Weights of a small GPT-style language model, trained from scratch on English Wikipedia: a variant of Muon for these matrices.
Each number is 128 + 24 x the weight over its row's rms, rounded and kept within 0 to 255. Layers, rows and columns count from 0. Numbers have three digits each. The size before them is the row's rms in percent of the matrix's.

# layer 7 MLP gate, 512x128, rms 0.299, rows 126-162, columns 0-127
099:162119069121145123147145117119149100127135124152133117147117185129071136123138108161133112114142141118131103124118140133159160140104074100115077154120142133136119124129132103101122113133153144133128138134165120106098097152133146127153107129191148170130112075160140169099116139135156089120092096137122124097125130160162169150129132126159136109142154097129186153179121128171135111148111
104:123122147097115143119137162159148164113118079099155114105079133143126151083118107126132077126130047133093132144117131132105149144113089112169149091147163142131112127141130130168139157139130109114125106143160153135130114173131089155147138121144141083175134143151136165110139128134122136169121141102117128129111133114121069156130080108124148097108150134141123103141129145162160125174163
098:120130109095064125108094134143104143112167165074119142142113085086124123112146112122174110103115128139111131132180134164120111125165117146132113121119117132130138095136114122126151099110156136148136128119125161134100139131107154133104161150149085141073135109114179100139098150169096139156109146092159145103186097164124111109105118119087143114095110125133126151136131168101106130117165
101:166107113085110121096131172128088108123130157129101126105134170128101120163161109092132098124121139130144115098136118097107145170125146058169139129140140124117107129153156126129130108114144137103135086172159119124124141139129116144130124084147145130156121081158108124155118127137073147139145118136144160123105158124115186092075168153141124149118122123160143162129137101089139098177130
094:137138104121145131115122140134131099107113123054143138107172128134115144114120132149106138171144132158138101133141132132112125126042147168138114138125148145116118122163112103155091164136165143152134147105131165161117150099108169099090123084138113147101116117107153165164156083126116131149138113161159145155138134165150149139163143134118105156134149122183112103084118091130100116140146
100:130167122092102088172150111094142129164160119142145118099106077157091089119111111135130120132141121142108148082143148161107116143155129174151129136114089145108135115105122116146123150107149152151107127112118131127124084110105135128126167159161129128078115129123186088159147115126086102143189137108124098148108131121118114087169167157117108134107124175129116113088145152145117140139124
105:120143111128122102103089123139158129134121123155148140116139097173164143119151143116122105127091119118125112167138135118132143147102134145108113165129110171104146176111119131129152154158117089139156105105092148077088090147117155144170162149157152137102151125107157098159127132132155150093101139077172132097156149087124148139080153154113135111134141103155149113101152087164103098112123
104:138113174141125125140147170132138129140145139079184117115136115124115130151112129110174124122108128144132118134141147167148103128118115123133116179086134107157157119112125153118133139120114087139140104142121138106100088056123106149111130151145128082092173099123127140098126079127097153181113131128142149139106160085090146154129154123141104151111065127103146139110166124138140132178149
095:069165133117147129105073153133151167117144121121144141105120130149092131108158126128087175137149126130144150113086150123116120090112098158124117148083139113108161117109119069145104121132147094133166113084146121120108159121105096118131117134149111127171106108144148100177128165135135160112145150128152104122144082070133108181154111109147120128122106147140154103115135115095113107145153
099:119166120133082104117112117096154121139165111104107075129145122137102118153101139115140110134122134227156114077109111119121125101099129127110129160135097110162105143108133099084152110134138088145115093110135094148107144084118161093099146164110128119136119152096146134154118180141136111129163134123127163110150142110132102106133089150106138138115128138119169126139133165168124113126160
090:121163131127132154179148134152129087119169100117107093129131139115168145125149161123168140134139137138122142148096105078127135137165143145168187099136155138146155124063136162131128105145148087136096114171159112125109179131122152155122135083127073074154103127106140156144132131103120131140144118093141095123104164168124155148119107126109152124119108116134141119099129147160139108116126
095:152114090119117188069104139106088123125132105080109124117116107118100147170102161108133127139134136146140096100102156103090139106147119107114126129146126166098148143138150161148107148090130138140116120191137110113137129076116120095110080116152153128128158122152127153121113097169138132110125118141134156120110111117184116129158152093128110160111116127109102146107167140144066096138137
101:153148103137113117102121146152132118126110101177158127095139156138099141132096174123147147138120122052131118114112201123159125165130125105133145112113096113130134101099128125147114143110150055150141101119136155158115100146087129086120113076117122130076135086135165158126117143131165141170095102142122082138141162125116139130146119097121106138154108130115146122146110121140111125104104
094:110136157110133082153155134124147145139138119131137102107128152102145137150098102106132098108141135155103145118118142091128136097085151111111120112122140105108145143159115106099153133083132124158153127118100062164107147116132129097156090069170119114135119124100146127184111143155090140142130125096122121122124143099122131113125140168160119172078122206115159119108104135177128133142145
096:158134118134159119096151081122118128128150181129153122130144132159109181099133133102134153154121168148099130157135132080176162133086117139122146126151128109128163153133141130132104116122178104150163128110133145147132111113110106159084103130124163125076120153152139131138098114100102114153180127134092147106086154156125169132092097128128087142136132157150129126146144130122096097110184
100:152145132131155085080102150129115133131146166161132108107109126127117180131128148095107125092127133109174125154145108121138132114144154095108112147091098132114111121109074094125111140177186177109089143105150094183103116120113130109136126128135125140184141099105123122115149137127147069150130119106116120141121137158140130081111112152102152122140115123145164134123185114103137152109101
106:117121094141120148132115134173157093087128103162105112164145115129141163116171099128084134134117136143103129140111083108120098166133109097127124116122130156121137120076110114130116102090137156126137127108131134128155130120104115099146125113145089178162181123124123163195102136119166143129105146100080177107144142148175118156105164137125138121170155140131131130100134085092118125111126
096:108119140126118143150125094131142123122108095102096104162147078123119084111157123107129156117162112121158123144139138148118067116134125106114141141138067123104096155147097158128153122150149135154132151112136145095194137106124136157140142137137138146095102152131159162146155115101164116173115123110122108143117131113118148115137122146146097164116100124186149157154123144086120108093058
098:100137158158155113134134117096099133135114127092155094089100110147132121201104151119127147098135124169100133144131144144147142151153120097134146145167159143106125149127132162138107140171173154107098149130137111090102133138158125162109112132155144148102140098138149083132108156115119082137099087105078119139114123110129152115118123110167119074106091106100137125125136124149169152167165
102:105185125142139116140159163104170164116145151127139130116155159147084117124154089150123143121151148090094137091153122157118095128102114145104175147095110161135136137134099153142125148159166090090124154130066107146161133121150087147118101113153144130146151133129125129183121146159113107118156187126160147138147096141153154145127133142118114120152110182129166129119154129128137116144141
097:148118091123160131140117094137114115170177159122102159150110130114120114129158163133122102118160132122146148141142126130082098123142150108122182099150096114131122110121134134130111161159125093134113165137118102142130155127158175121121119190158134163123150095129139147150096125181099166142100148150161152156095136158167134131140162136107123122159161136108132160159106175154144142172155
101:164129122133136144168135104132117107139140115092143133154096134145135129140098154083141160161137130128132135152190160139142158119113166106132127150114142123122154151086125085093139155108155125145199141162115096085145119103135153149142146138170091102143161105114170117117097121127171114080102140148148142076122124120106151143137139116119128079121180114156135131136126139117082139108114
106:144112114130164145166117084109118179112130160146149142144140132153103142159151127124133152154100113153139090159073167068124138114078116134106108110141125124115112111145159119127109190134135127117106170113122115136126102148122109132143100164128135118126151110109080124147177105147105122166124132137164151120153104103141146109148153093146124164139165098082162142109094100104134140156099
101:126159137105136166144134154126129117143172121103128132142123148126148108183112137103101111121135127162133166098121122101107103153138165129101129148125135109110083120116165147146114117146108126126170111136166119116124153156108134170092035102163133133146152142153123175138149109146093122139130176163106115086131141144140154140163171155139103135135144158062142111116145133107133157130125
094:144124126150176120159115139140165135127150120158154096124151139142161116164117124109143093089117115129145069146132095180111124094140113140119105126168114141105102123134129117130177116145135135118147139098152146115138133108153105109108113149136090120130114119098155174131119108178086070117094147136116120150118075100125151150151113157152128108126105153102154174118133120126106159072179
094:146144154076103095106118106116147118098151151110153165139117143138120114133157148054172103126126130129132148108156129136087130088074148171125135163104136116130153112151150132102112127155077093130142163142138097114123172109149134144138093107120144078130137139157158116131154126128141133140122114111093140150094145109114171131187111151109129163100151111098177113106141133120121134132148
102:110094127086116121128175054159131130112153124130124085152113145128145124109141119113156129087096134120137124144103134119148147117155141149122122078118106128172140147164113143139148132142128116152110138207109115116102130146136152164157115162170132127066165114130114092114163128105151120122145137099163124121107130167122148157126177152152123160113128083101123141127111154147107138133171
105:085147159123164078099115131123111134108117099147137112114153175125106151106105176164098121136110161127120140119144097129132100120140110159073146137128142097118111165105119122122145105094159093104105136155108093142124079130154131110075120180144133135135134143133135144157111116135135190132124152122148057165123161114115113108154096158112132119144149136134117144101153107090117110098133
093:100099124145091157112141107144157105144133134171111106145111119102113112129116132130132150112097084103125129165127119086146177130094178128181128114048113181088120141161118140157133139136129160133136101129121124100152138074160166176152094109122113118130149153109124151110151117112172145138129120132108127118140143109114153160106149154105112121139131149137168107141103159131126151121171
108:139172111134144099090131139098162120124119086141118169125151117167099121134153109166165080157111141109100157135126145174138139120132092171126107124145143132133130129169138109130095100089101105144099099094075120140095112117143097110173101124108130143124079132102125132137123142159086131140116105113134119126149119115148140058129166139161103107141121144125199138115120140137153127115123
099:079169158149156125121102142135136103046118101091130136119157098130103138082146130133131169100093111124136128119123095151106126126100124110147087141152106147129098109153078178167148129145177130172121110087137142121100141141124154149126172102126161151133129159101124112153114141128148113107114129108142152159108097137159119175137107144159108136110145123161139161139094136110138141122146
098:101162127088083115118139121103147116147083126143152167143152130093125163139155128166085118115147140107140080115157127131142115140127106104101093124120118118129172110127149114118103143104145146127114124128100110113108103133099155126105118156094152185140124109124103148198124166122105143111133141134107090121102180127113154146087144129126186113132139122168134138099188155107146142137160
101:092162162137136154108139134117167132126105122133104189097119135128088117160108159148136136126134135170112152158093160158140097147133131163128095136161143184092139162110105159125131142155109089075128133127111141179112123141133104090148132126156170136146156105145144114105141101139096145084097155128135131140145082145105160138112152122131125137152083124148170144124156146106147146098146
104:085132109106160124127090110134108147126099078103159110100129161148127139151101167129063088127132148109075170148120129157147143127139110155132101151136089175122142140092130120135148109123152162138101114084140171084097138099060137145120091110150141138168107123082130124104093138111133155105104140141127123142120171133143097125098136117145151127124119127104112120139154118114115103144136
106:121185101130137124157132104111147145064106097128115114132147130101175117125113171132117111071141184155139135125107129106150129125092152139136139160084111139065081116144133162107122086160105156114164149132155153098137140121128124152112120127121115133103121139106140112109134104107137106151130143128157089190131085124108113160148135148152173132101142156137108125127107138147153103158121
089:088156140081090168109113094114150100132144146114112141132159147121130125146103071149105107116124142135120153142136174120105091104146144142109095108120143139093114108138106117126102100148131127127159143134139138141127152122155149166145103081136114075112119152125182150146117105095144098115120139176093182128142095133120089119108138153129097134128131108158055132095094114140125114093142
098:171110147110106125144109109115109181110108175105097114139125112088133158153120163128102090125131091166129099138136132149132142124118134088122087116163130135102124128130112071140136141107083083125139123137123090118126104158139145174111138149108090122160083181169126134148103121122100111116126145149116140099140128127174140187110068157140118145088139122118141142137109121160121137120157
# layer 7 MLP up, 512x128, rms 0.308, rows 126-161, columns 0-127
096:088151130100122113122113154186116161087101125116127129106135079097110153091141155138120115124172139107098137148096126147169149119142094159128154134142128152124088150187121149149154140133119157100114150130105129155132101100165068115123104108125114154120155131124107158134086121129121143157133161118139085115124138151137090124127122126072178119114136166159091108104112094110134156116129
107:158119143163105124111149117105150160126103147136083134155126139152098076102136076081154114129118110157105108123195132143111154152088140117130134091107125082149130098131137095081105112119124128126129126133156148126131141136113152137133092140090156103103125083145163133175116144129139137142116100110068119152151120106110128156130125111117137148133137126145154177113130142135178131112063
117:172134127153124083133143129130112130152083096202133116088142168139139145129101140148080107163126121129134109118138177123108148137101136133132103146144104104105116138113173143115099144126116143161092129169149108109134133122125120146173139152135174100161111130123088162142175128114144129095129105135087089140063140078136121154145132161169112127145127144116094132141138136132149136129098
096:157135133133119134099099122095115129107149118139132111138143166119166126192103143096156156103135145115124108100184134162144125134062116142144146163117114131140096140130146121123185150127157124155142102154101127110131124161113132143093122116075105142121148136082107158111124096113159077129126146096093125130147099117086091111133151100101160151156131102130154152103120097099165138128097
098:154125087136120124114114132087143083166141123157131070145130151104109112144156129111116112093133125150125139108097132140113129102158124090088173129146090095148098135113137125086149108111140130136096083160150124088164140133142104125132115157114136182176179130128100171102125144119113168128153162119072140103078144122115127138130133153096124143097144122150117156135130139156098133155113
097:139113091188128169117119137169111149128075111135174144132133141144121130103091106139136141135106169132145142136143116154156149137118179113174118098166124117134107119146133136125106148126128109084126133126094130124171163102122130182097077110118160100187118135145110141128130149147173137142115131114150091153131171116140149143087156105123122145131130116127124134184157083132092119130124
096:116107147129105139120156132147130070148121101148137169139117129099118095140129119137128178149112121083113085088136116116135137115143109129113167125101122097118057109133084099157142191125127122113136154127137101152173163073149147154130149165106166148119124118095154129126128105107152079108128151131149108168086104145097139122131126148139098137108154150112114135088123102148100121121125
103:154109090151116127121166140104140118132130100103155145140152137106118105140144169158111131104151148147122153153183126128104153115124108116113165161170105133113148168141169150141131143149114092142116101109141112130098110153127164094160115162114124140154166104155132073184173153167132117131106106090119139156113132118132121101122110162098170130139123122121171145099127110131167182126093
092:191118155145122108108128116142115093114144111095143124130107119108133150149083174139136157149132137128163116142192150162172096156153076137115102114119097113122141119114105111138129160102101125095171161141126116159093113133118131132129123113129137118088146158115132117173125108144101183132149160146083094124159175131122113136134102131146133088135141140083103149166140138161105119154137
099:145135123155119128171110120092171119140159103141116135154114158141146175135112169135106141159121144088113157140126128118115148138092150166106129121101148123137113113120154153106119130105134134135089106108167140107116097129139145173137141146060136173099093145067103139161117079128116161148120154135118124110142138142103123136132070105155124136150113127080137080105167103149162124141151
094:118096153105137149110124108144119140144134138126156160133138147122093144103117117126100151116109137132124089108130161143125115130105131097111061144129122110097085111138148093130146110123066141117158146169096129135177062111127083161116113133158150146123161131153097139122148125152137130160125155165094118110121113104152100151124160112105143172123138143105140158144156083073118145164165
104:123140138102154146125118152068089134153099138151144122118115085106106131176122140124153131111160158165125086091141133108077132106144111121119140131172100145119136120118140126152112163113137087157139133128145106132124128091126173115114093118137121137100191107120113148151097154161146117136141168141125150143123139129189119120143160116153073165150123137122121157092130162109090092160104
088:160115099145098145122166135163138107135153106138172105150138165153141144146115134145113138153115083073114131139142094121155135126138147097149187142120101110127128116141095151128171135169140105115119092147123124141137134143110151103151136096120141190136147134135097148156086117088105127180124116155169070131125158148088112141110132156103115160149139141145146083101138123107131137083131
112:129133113115114152151134101117098137109133136110100079100098139156162124145123126125110099156097113151098139146127140117133139178137168151190098119119149151095124054147098119153132107121176143102095152108134098080146159157148099108107083135136170134141108124146097118139129124093114106132101159099111106144139127108119146136106074155123140181135088131129136148098132149135130117100120
090:094119139132142140152115162128129113127103076155116111131064087047154109175150114159133094136133146117121140141127138123120134137165134134133143103134102185159125126160106135147096101138103120102112125092147164114114117155117144122146094151131117155151141140080120149141128178105126162150081113126136113173121129164115113125113137103142114148096189099164116106127131130150120122124103
111:136093094127134164138096126120120115111134135177118104165128196124100163164153140130121116127128056079159145132067144139127111143144167139122175096124114120150139151146121117127117134110107137169096105158113135131137094095120133123143137102093108138113122125100199114136148140111146107116130125128145160131123132142131125137096129126140139135136086163125160170168169121150076145130135
111:104125112127132118133171123090124130150155109106120117078122183126106095097132189124193173125168121105116175114136159141161157106149169125139104115129166110143123144146137137091128145119114108161112114131127124147141161096095129135110113140144129139119119127137113124071152120171121133128159163133152104112083146096104088112099153120161093147114145133122119112096139172140162113099119
092:135094137142153157138145134113122100145109133141127089098121150092138128111153140136088160144146165124166137173098175126122122143185128110160131054153146152125130118122123140123126161135118123141113109098078150123092146121172135165136112110145121171115125173130132128119132150108145137146128128146140100108122109078118170142098165120140039111127121131139106124101097137170144129129126
099:089136207132147151208133130164128120136114121119110123155085144154118114138150161155130157122130148144098145134104128119117147112146090088109161123121094151118110156122110149136142151090145159109119136092091099117158119127129151123178143075114131132111142159162126126111139104135127132095131094109160134160155115109190164140131092124154121128123140135134162115111126167143141171122140
096:100117073121108139104152117141142139130085149096168108114104135134127114146112142140143088110157134147196117109112141132122106104126096081149086129191170119140144111120150083093120102120117104114155132118132101093096102107100117107151115135124118120121134109116110132076167105103120114152124124123146113098157155065130164125129150152124132102133136138122133135125124139132050159152112
102:157096111133112141112161127125076118104116113119118142130166151171104118156123152129120112125120156128126181136101128140128158142160125142155156153131135160087143120110098128134110126116102105092131120168088172102174097129105094152171116116137117154132142128147120104116113082072134171095165112139133148105135111140159110153097110154096174166098080134147121128152121099148118167128110
091:144099140150145100168143131129108059149118111143122118154134122155142131164096146137165174154114151111141127148182164141129109141165135111123143148123113086152153167111104092109125177106131109125191132185104119101131139104145146156135128143157081128103162110113123140131143116122135104095109142134135122089102160102135137109151118114119104117112154124129134139144110126096069154143082
102:114195172119150137127108114127139128141127105117098173145149131107121143144152153168151145148147158135138112098110152111171131137080155163102136091108127142099106129132133149133145174157139097156180124089114130119111121143129102096116142155144155134123148119113129170107154167104097163145166145108142179127160108138124116130092167144138145139141102135148095143108074140108119088097116
096:113127123119112134151159178157117160122103115132158143093132126153129099108120130151173172141119119126108125154124130148153131101173143157153157088132123127158161151082081130065112118121150128177081120138107113121106121131142100105141186165134122095124163136115107098066103165124129135125112121149126135150134123118152144092087157089145134138117104142102146139101080121135138129141146
100:123060144151102092105116138149129132095110101137094150149113110125101113130107084150124128139092138132150136124150104150111168119138144094182166113135111106132130104096124120112100085141148135132119198112157165100132125083123151135149151122157077119138141147113140122153122149143109110160155137151133139125115112120115139085174145071103103137141126125118083118147122130077111100126089
095:151137149161104152122143101118134082091165156146138114149087140136143109123149145147159130139130119140083075179092116100172104059165121123121136132117109131131144151112130083168107090142142089104135104159127116161136166119088153116112114161131085137145132085120137145151110133134115118141179129120094124138151127100131128152132135117109136142131127177170120137117155125118104108127179
105:136113110162071131105116166125143132107116123139154126117140144071136158122114125132121128136112079137128143122126150120149166146152118180139123116094146151182165130130116101145136094098136102137113101122105098138134102123155104114134113100152120122046093112150114144119149163147109133108158102118166118128132135091118117123151141133143134133146095079078100170083097159100160154119114
094:139118143111143133136150133127127121067095129091142157100142149154173165109130150101137140121093108138144107167100132170117143130118120100104112153118135111151105087133156117128130126089083124140072150094103121102066135158127142111147124171113128149166125127150085114119158135107150165162131147171137119127123147157163156109136121115125152125117139144112122131067187145101156127136093
092:122157130110165125164122145120116108099117129092137151118149141143136118166137092107116091184096153133098116108131110167121122144141089144145094129155141129135145130180140091128071134121075118142106169129146165108119103108135099145109146160128125147149130080135119082129073150154148087121139162144098112119091157112134111093124092116115125151135147138183126111118088124104144132102102
104:099146127127156146110092099137110100141089126162165120147134120093164148161117126113159113152107108126103129160118136148164145125151160050097097120121114098150156122102116107142151103140117125131116142111135160137112138101146088117099110145137110137118161079077114124157127108106122134116118147112136101155170171115158125119146168122131155158165157095141165064099152142099132120123134
097:137095119139127098126145105132135085123105194102150136106176145102155120135149117092092113112134126148098128091136145130131185130104171129166160101159177108153153148175133154099113176106103131171139150087123135143124110116137158144118185112112137121117121114103114150133152117139154110142130107115127142115087104119133136136170108121155094104123113102118145150134124174095169120133148
106:124141104088117113120133132126131127136176086143133135154084108135162151109180119169085071145120154129123141135117094130127164162125126071138169124128123139135146140125151118134146132131140154102117106156124130095107108135147139128150137166128128121086129142116149155158169116131136148096129124119178110112134175125122167162156089132174164150131158123109172102099127136147128127132201
108:148110088152141087133117142121116121113164148128150127143123167118137136123123167128154118120111125102115121123197085116122120093106088155118144104147156149110141109116129126086164159112154135151147130095113149121134154125105147165148166110131127145128154151139146141120093123090151126161125104173109096097111161148088098082158143119130077084172140090107129111088152098138101113098139
093:140126151125110147159135096130157133085138158119166126137127151156109099136128101110141152171123114144126146088120140138158130084127135156154164136147119104143136122130118098132108129154122161097137152148123113144118210130115136153112097144138111150102095141092158097115140132073129097131136132180096146105102120098072128155130157136158122140114092141122146105058167140097127153107145
100:126145102147118123102160127131117166143169150111126159155134138112144165125109141130095099152142131076106122094155136094048130115138136122165073118170169140086142117105059141155110153173107128095118123107142102104116144141158150128165122157092101147138138146153111123126103110118095141120136125128118096141096116137166091114115102115088167131135132136129124133131146133156118102112098
098:120077113154099111112095089124085104112131151104138141101131118077138153132111140171155082101082102115164130127156086121126146089126130136107140154131090127105151161089144129093119147132136113147134143124123118099138134122104172153158144107102096126084105087121171128159105139094114073133128139118142154134084180113133126125130189139141140119111148125110120103126090146123122133133112
# layer 7 MLP down (transposed), 512x128, rms 0.0675, rows 126-161, columns 0-127
096:150117135157128109130121154161147131131131121148127125116113152172101114143159137091135084148144120113175122189161142081097128113105139125126120177130141119139142111092141125152110120151108118109093168159176116129091117156135085130113085131103164152127151095156087141112141155162115115115081101139140136138137155132130133187149106146132118096134166126128167153147140168154175128108118
098:119131146093156152137114138112124119157145126126167131100110097133124118124096136148112102105150110090101191165088077153134112095176111120142151108132150171115130161081107135152117126113141153148146139147113118111108142134171127138124110165106132158124129100099084129092129182073073107134110126098126082126100121099152133103123090119171141107158114141147135142113145141159136131148125
102:118109178125107083148143105124102110140134101152125138162102115105152108128108117139128132137125142122118064089151139124154124097094121146135139105147139146173099142121153131129103126099161160129112120160129094189098096158109123127148087125151133123218100145099130145166129084154106130123132174127106116118136106090103112113174144148097124148104137140126118176137100126132129127110116
098:112150155124160079135124130141085152161130171127148167109128124136104165100137125124146124122149095133118139152120117132101152141150123105114144128104162101161087166141159171158111142084096097079188115076142102148138097105120126115162156145141141120128126068122131175108138119117092121122122114127136108130115172138106171127135097110131132122111141121144125108153088127130142098143072
105:116148084131127132108120114121108171068143131119143129192146142113119167186102137092165163121142142178143137111127173167139084155112169126144167101137113080126128122111150136129184075143113180121146118119133114121131127126116141114126107147152126128106162095138122158149110101115149091108116134108152131077123104099138142145122127139102110114112105110100123156113109133122135139170142
094:093148148132141112109130093152179124113121152122137163079150134091132173136132126101115155094117129133116126187147150134094129099122134147098142150118116121153161109132134128109162127115127124131196170127102087152146087129144123146122145143168128169133076117142142170133102095101116080112125159133152134109121083105146118106093095123117122153119116140140095172092123117163133092119142
102:111091091148149146118124123131117160132098123086138125158096136142168137131140161085088113080160137163136134094107146096084148149129093099121104090153142107148130108110129099089108108104138125112147138110170112116119116150108121072132095103093133138162120168148118162123110115163130098137135091113121120155139160130145127105172155152123137145123101135093117173157129142155175088123136
106:101113128142088120128102105143103139131108097142166120131183141140134131136102175162133152088133123162138112148165134107156117138120119104121087143141107133110139122130093116157095109104135126138135081147106096120140122173114160138094102145150105096082126112075129125131129155100074132134115131114112152115120166097079129122136151136160113192149122108148136139123203106128160133136105
095:125123138104148136134138131112088115139104127128107167105121143146129117112097143105128150160129138087150107074123138110152135127183090093113113124125111168082141141138136135156097080147109088120119085082137116149131102121143164134130111120149146148131118126116173201105112149126158096134130134118157160123146155110155170147127147110119168170112126183114081142118164141134125130162099
100:088111133093119116102131127126110134142150131121113126119142134176120132104125172168138119102153136187141127102121103117116072096152111089084152180134119141110132126134145123107151142121087172097118185143151155115128145128107104141140093100159134131190160144140133116144149143146129124111091125076109154147136134073139145130132124132138174120123144126088108174141099142145099104097134
096:180122113134082092140110103112123105096141112149127120115109099129144105112120140149143148104106140118185182159132160136089138099120155113120149113148089136164128108157110131100104135143129096091093149105150124134128155102118146126139138105133108169141147148105117103134100107139093092111131110053170134127160169168143123131121160134100151125137147126191146114105127149159093130115117
101:122153139099157177117084156095175120140105126104102139115124136125137128146113141168147118120158130145108115075152109138120139091137120110103119111110120134114149130116152115136103130132119126119126120151133099123128129123120110126133151114114179136023149146117123154160131149148143147152138171109092105131147116164152112113157147079048104148124137157114132134108179146139103094123150
095:097127148134137131123104092143121140147094149143165128143130142153149142096117109174099094104169164154145117105134119091134117140130157141120088176144139089136126118173144117121129057118149118159144163145132126142125130110135094090134152134157138120112119115114091108141105145134147122142074114177096095101144167159131109153137095134121127128123184142139097167131114096100178095131113
110:139124129161114052167118092118115143129124170130110124104130137139142107147148104098139148137138128161113116139114128118148147143149128149173130127069154127086102156129104160109126145132129152097104126141078156187092153105099132097085068140110167141140166173130151122089099134111110142127139120131126088111096119135147126143122114096158130105159111131131124129137110144119181134161107
086:149157119123139107130145115125143161132117092122103099120102155186095134139154142062122146136127095142098133137169190161158132107086145171086143111123134135102134125143131130144117140107126122128113122115117105137111135132121119144130134082115084106155115180128136169091118088163140116095097073135116131156099122142088112129125141160134140165074138105147139145137091103118135109170128
109:143085134152083115163132106110131137147104088103134132121156098116125165122112089145153144176133133151087139104084126105113167164123146144146168142117109138138110137182177168133134088147121105125126099134119109101147150129128128125117158132121098097075118183111104099137090155134141151130114159124142125147154154116106135131126143144059115110117128175126095118128124114165116158152143
103:127135165112114160160114089122077140126157138162151101124109141113108106148127141118154126110089104116138128089147134137124092124095108131133157123134142136102154131112124167113165120165123128185157128131098102151105135073151154126097130112115098135120112130129156114157144142145117126164086129097182099109117141121109124088114108110239132131098125128116137118153136159132120124096128
097:153085143106157188177179122155099149121148099136142125108136134125117117132106138111111121139155113118127140126118119137117132102114134116133156155141146128111120111124152094103097105146150090126175147100168134100175120149138151158123150147151139139075121127128090127135070088129122106153124111126134087114144155128178161055111116100139149138129131106139145119119135173154178148129096
100:118117125116109131152174115102148093090105164130119128120138159117162101098095163101145106147139141107182122153175109145130168143113163108159153112122111120128126122120098108120158151116093104096094111124148136113139161103115160122102125141125097064154149120117149094125182125134130104131153176160159119156138114072154165144129147118128110121121140118116142108132152114154139105065110
093:128096121097134116119107100112135122085115130118144152149168158138134170098112110108139157145091112115128139106159131170140117163085128087112103151090111184149146122163141113127127177179129159142141155103113132108181145108093097109102085115111102157133105134122124146133111101142186123106102132158149130114108117161131152119138107133095153136105146150112132140165096128138172148085134
104:137119083113116120081057130145120139140129127097134101144119104138149114147093152127150124123136112147122170081148148194139117153155110134124112152176150133094135124092169117141092163129132080112113140143104127140151096127150085180144095104138113134109120105088145109133128131142118119113124136137097110097185132130153126127125084166094090103147117121134139143155126126151089126153093
091:094143101114118149098103169123146180104125097115122118094142103143120109101142122157138085122133148140138120089079078131137156140116133147154139121185112110155103145159124181111144092145127118098069120086155152172092109129137098121164124122102131162106099115158109133134143158100112151133159128119124128152142154159136118126139132082093115148108128130136146131123112117135193102133104
104:136183137096111190136146122144136128170139147151166135101162128085120140108118155134128168158128168157129143162121096115143117120118106110140091120113101157125138125133163132120146164139126105143150106115116138145159106059084117088170146132145110149103135161173136125137116141141119098111117114138142148132117109112194073117128116089124113126092153114156132125160134155150138148159102
098:106133075114082104111179105147150123094089126167141159122129123118125154142168135118135112162125118076162058150134117129132127101143112122119151134152108109120146088135093128107149149138125127102147128114110132127113132091120161104148150114119108132109153063144162063135136080128136131135112144125141137132142127151096115118088168135205105140111135107149138136136128099139119104102127
101:143145168132153124114168114125124155090170177171142110149114126120137156128105165110119142155139126123135181119126108100103085142158117118112136136137165102189102146115143152111075107123141133143145103157101120123165142070087085101112139119136128125092122131116121071129121165116144154158135146134152128162122089105124167118137107150085132108120123114117146111127126158174105152114123
099:143125134127132126133128065130150124121106099161126135104150160120168107169099158134145098159145123104186148091092120132134159143161109139125091170163129132087106129135143128151121118115127126105155115138115150135112131169158105128129136126144098187138131105120109141098128059137117128170130151114166146160170111154130153115115134142131128152115170169083152138125134173077137128145118
096:131102177119126128106135122120144117110118104140124122121164093107136135105150121168156133176133125124067133126144165116136135140115136114111116069102139113108113132132135160125131133127172119142123164105150097116101166147146143123191084157154101101139158145113138128088165148147154160133113167102115172110078104092128167091110092114123116102135131108160121144098149105131088132148166
102:142139080094137149090050122120132127146180125096130148144124112151078112160122120142118089135129157153148136104099122136167132138134101129169124101122115135140127134143097106105124170144109137124093129134134115125140110135127120154147138107114151141098107172145156131089126199119145132111115121114161112098152100089136131201118101059132136114143121117122135079144122122123118119107143
099:141122118094137091119136158134111155110152122145103118128117103182123153133118165175149122118136124132140110148118068117145120090147111128171095074119120129144117117121122106131128127112111175173140131124149109122130110168137111171068135133129081161200114137115151157144118119094138093135081130168164122105106138145103147141153163128099133162160140152153116134119128126160168114129123
103:163143160194142132127134121147086102153087104139112113140150163138134116168111117114160118159116124121096094141129139154176170123112122121071146083155113125107148192101139101153133134153112131134112133131146143087129126105123110118156158120135142132094120160132111140128119161142115154130101134127155127110132156094135158164133118146129163153168146145115133077180139115141127123072164
098:157131142113142124100083105107117146107140121122147144140120138136133161142159137140117156164125143177135138138123104139111145113123135077132110132153099118128122130148095124161130071128145097139148151131156106148113100103109135150138145128119167106114128145139163115156160156099167143118175093163087153142116128056111128117179133131129079116117125144176068093116083145106139098157143
103:125142149154148173142128135121151122102156175110154114121105135135138117140139153131134123157147081104125107150125124151136147186110152106191137125122071148116149107148101131115138091113159096161093123133165114100153130111105104117174106127132117093101119159118159112123112143110150152157114131097165123114101128102101155150101135128113105166136190110134151139151135101129064159146100
106:120163142158124159130122177152134158148097141126146146135096096102118160082149127093130141138101130110126093069153132140129115135128115124147160088129115137151100138091096158140123077115120147128101163121113099166113149118150147122176099122153086177132158108126103168136157141121138149137095133126118125144097171112081155116101061150168132128125142119175123133141129121120115113147135
099:172112131125159115102138163191126105184100141124136185112127076126136133102142139140108110111123130090117113146140122123121121118118131119099193127132124184135131117175106152118174139085083109117151129137157130075102113163147145127146138171103081116142125109096110127127159126161106129131111132153103127138114131136138107146142118118157136126139101118135087187131142106118137147106094
101:077144133108144130123090109170120123169086120182094170118134098119088186144108095143105100143131101113067131123119193136125114116123126132159121120092118110166109166122111116166130127131126123120092143190141156128116125130137136154177139110114162124132156106126142145149126084131109134143134121123137131090133122126151110144095120164124108082104126153169102115140124139095121100136126
090:128146143131131164104145136115137124118100138133089113115114153139123102113114092173075158148197142103130158136121190156123123165140128082139113130130175115131127092152126129117141115137127165138139092109123109136153145111187087156118100166084185110173146182131118107103157142144122119113123136132111149102189094144136102126136097132141123147125115150143128129137129109147126115123146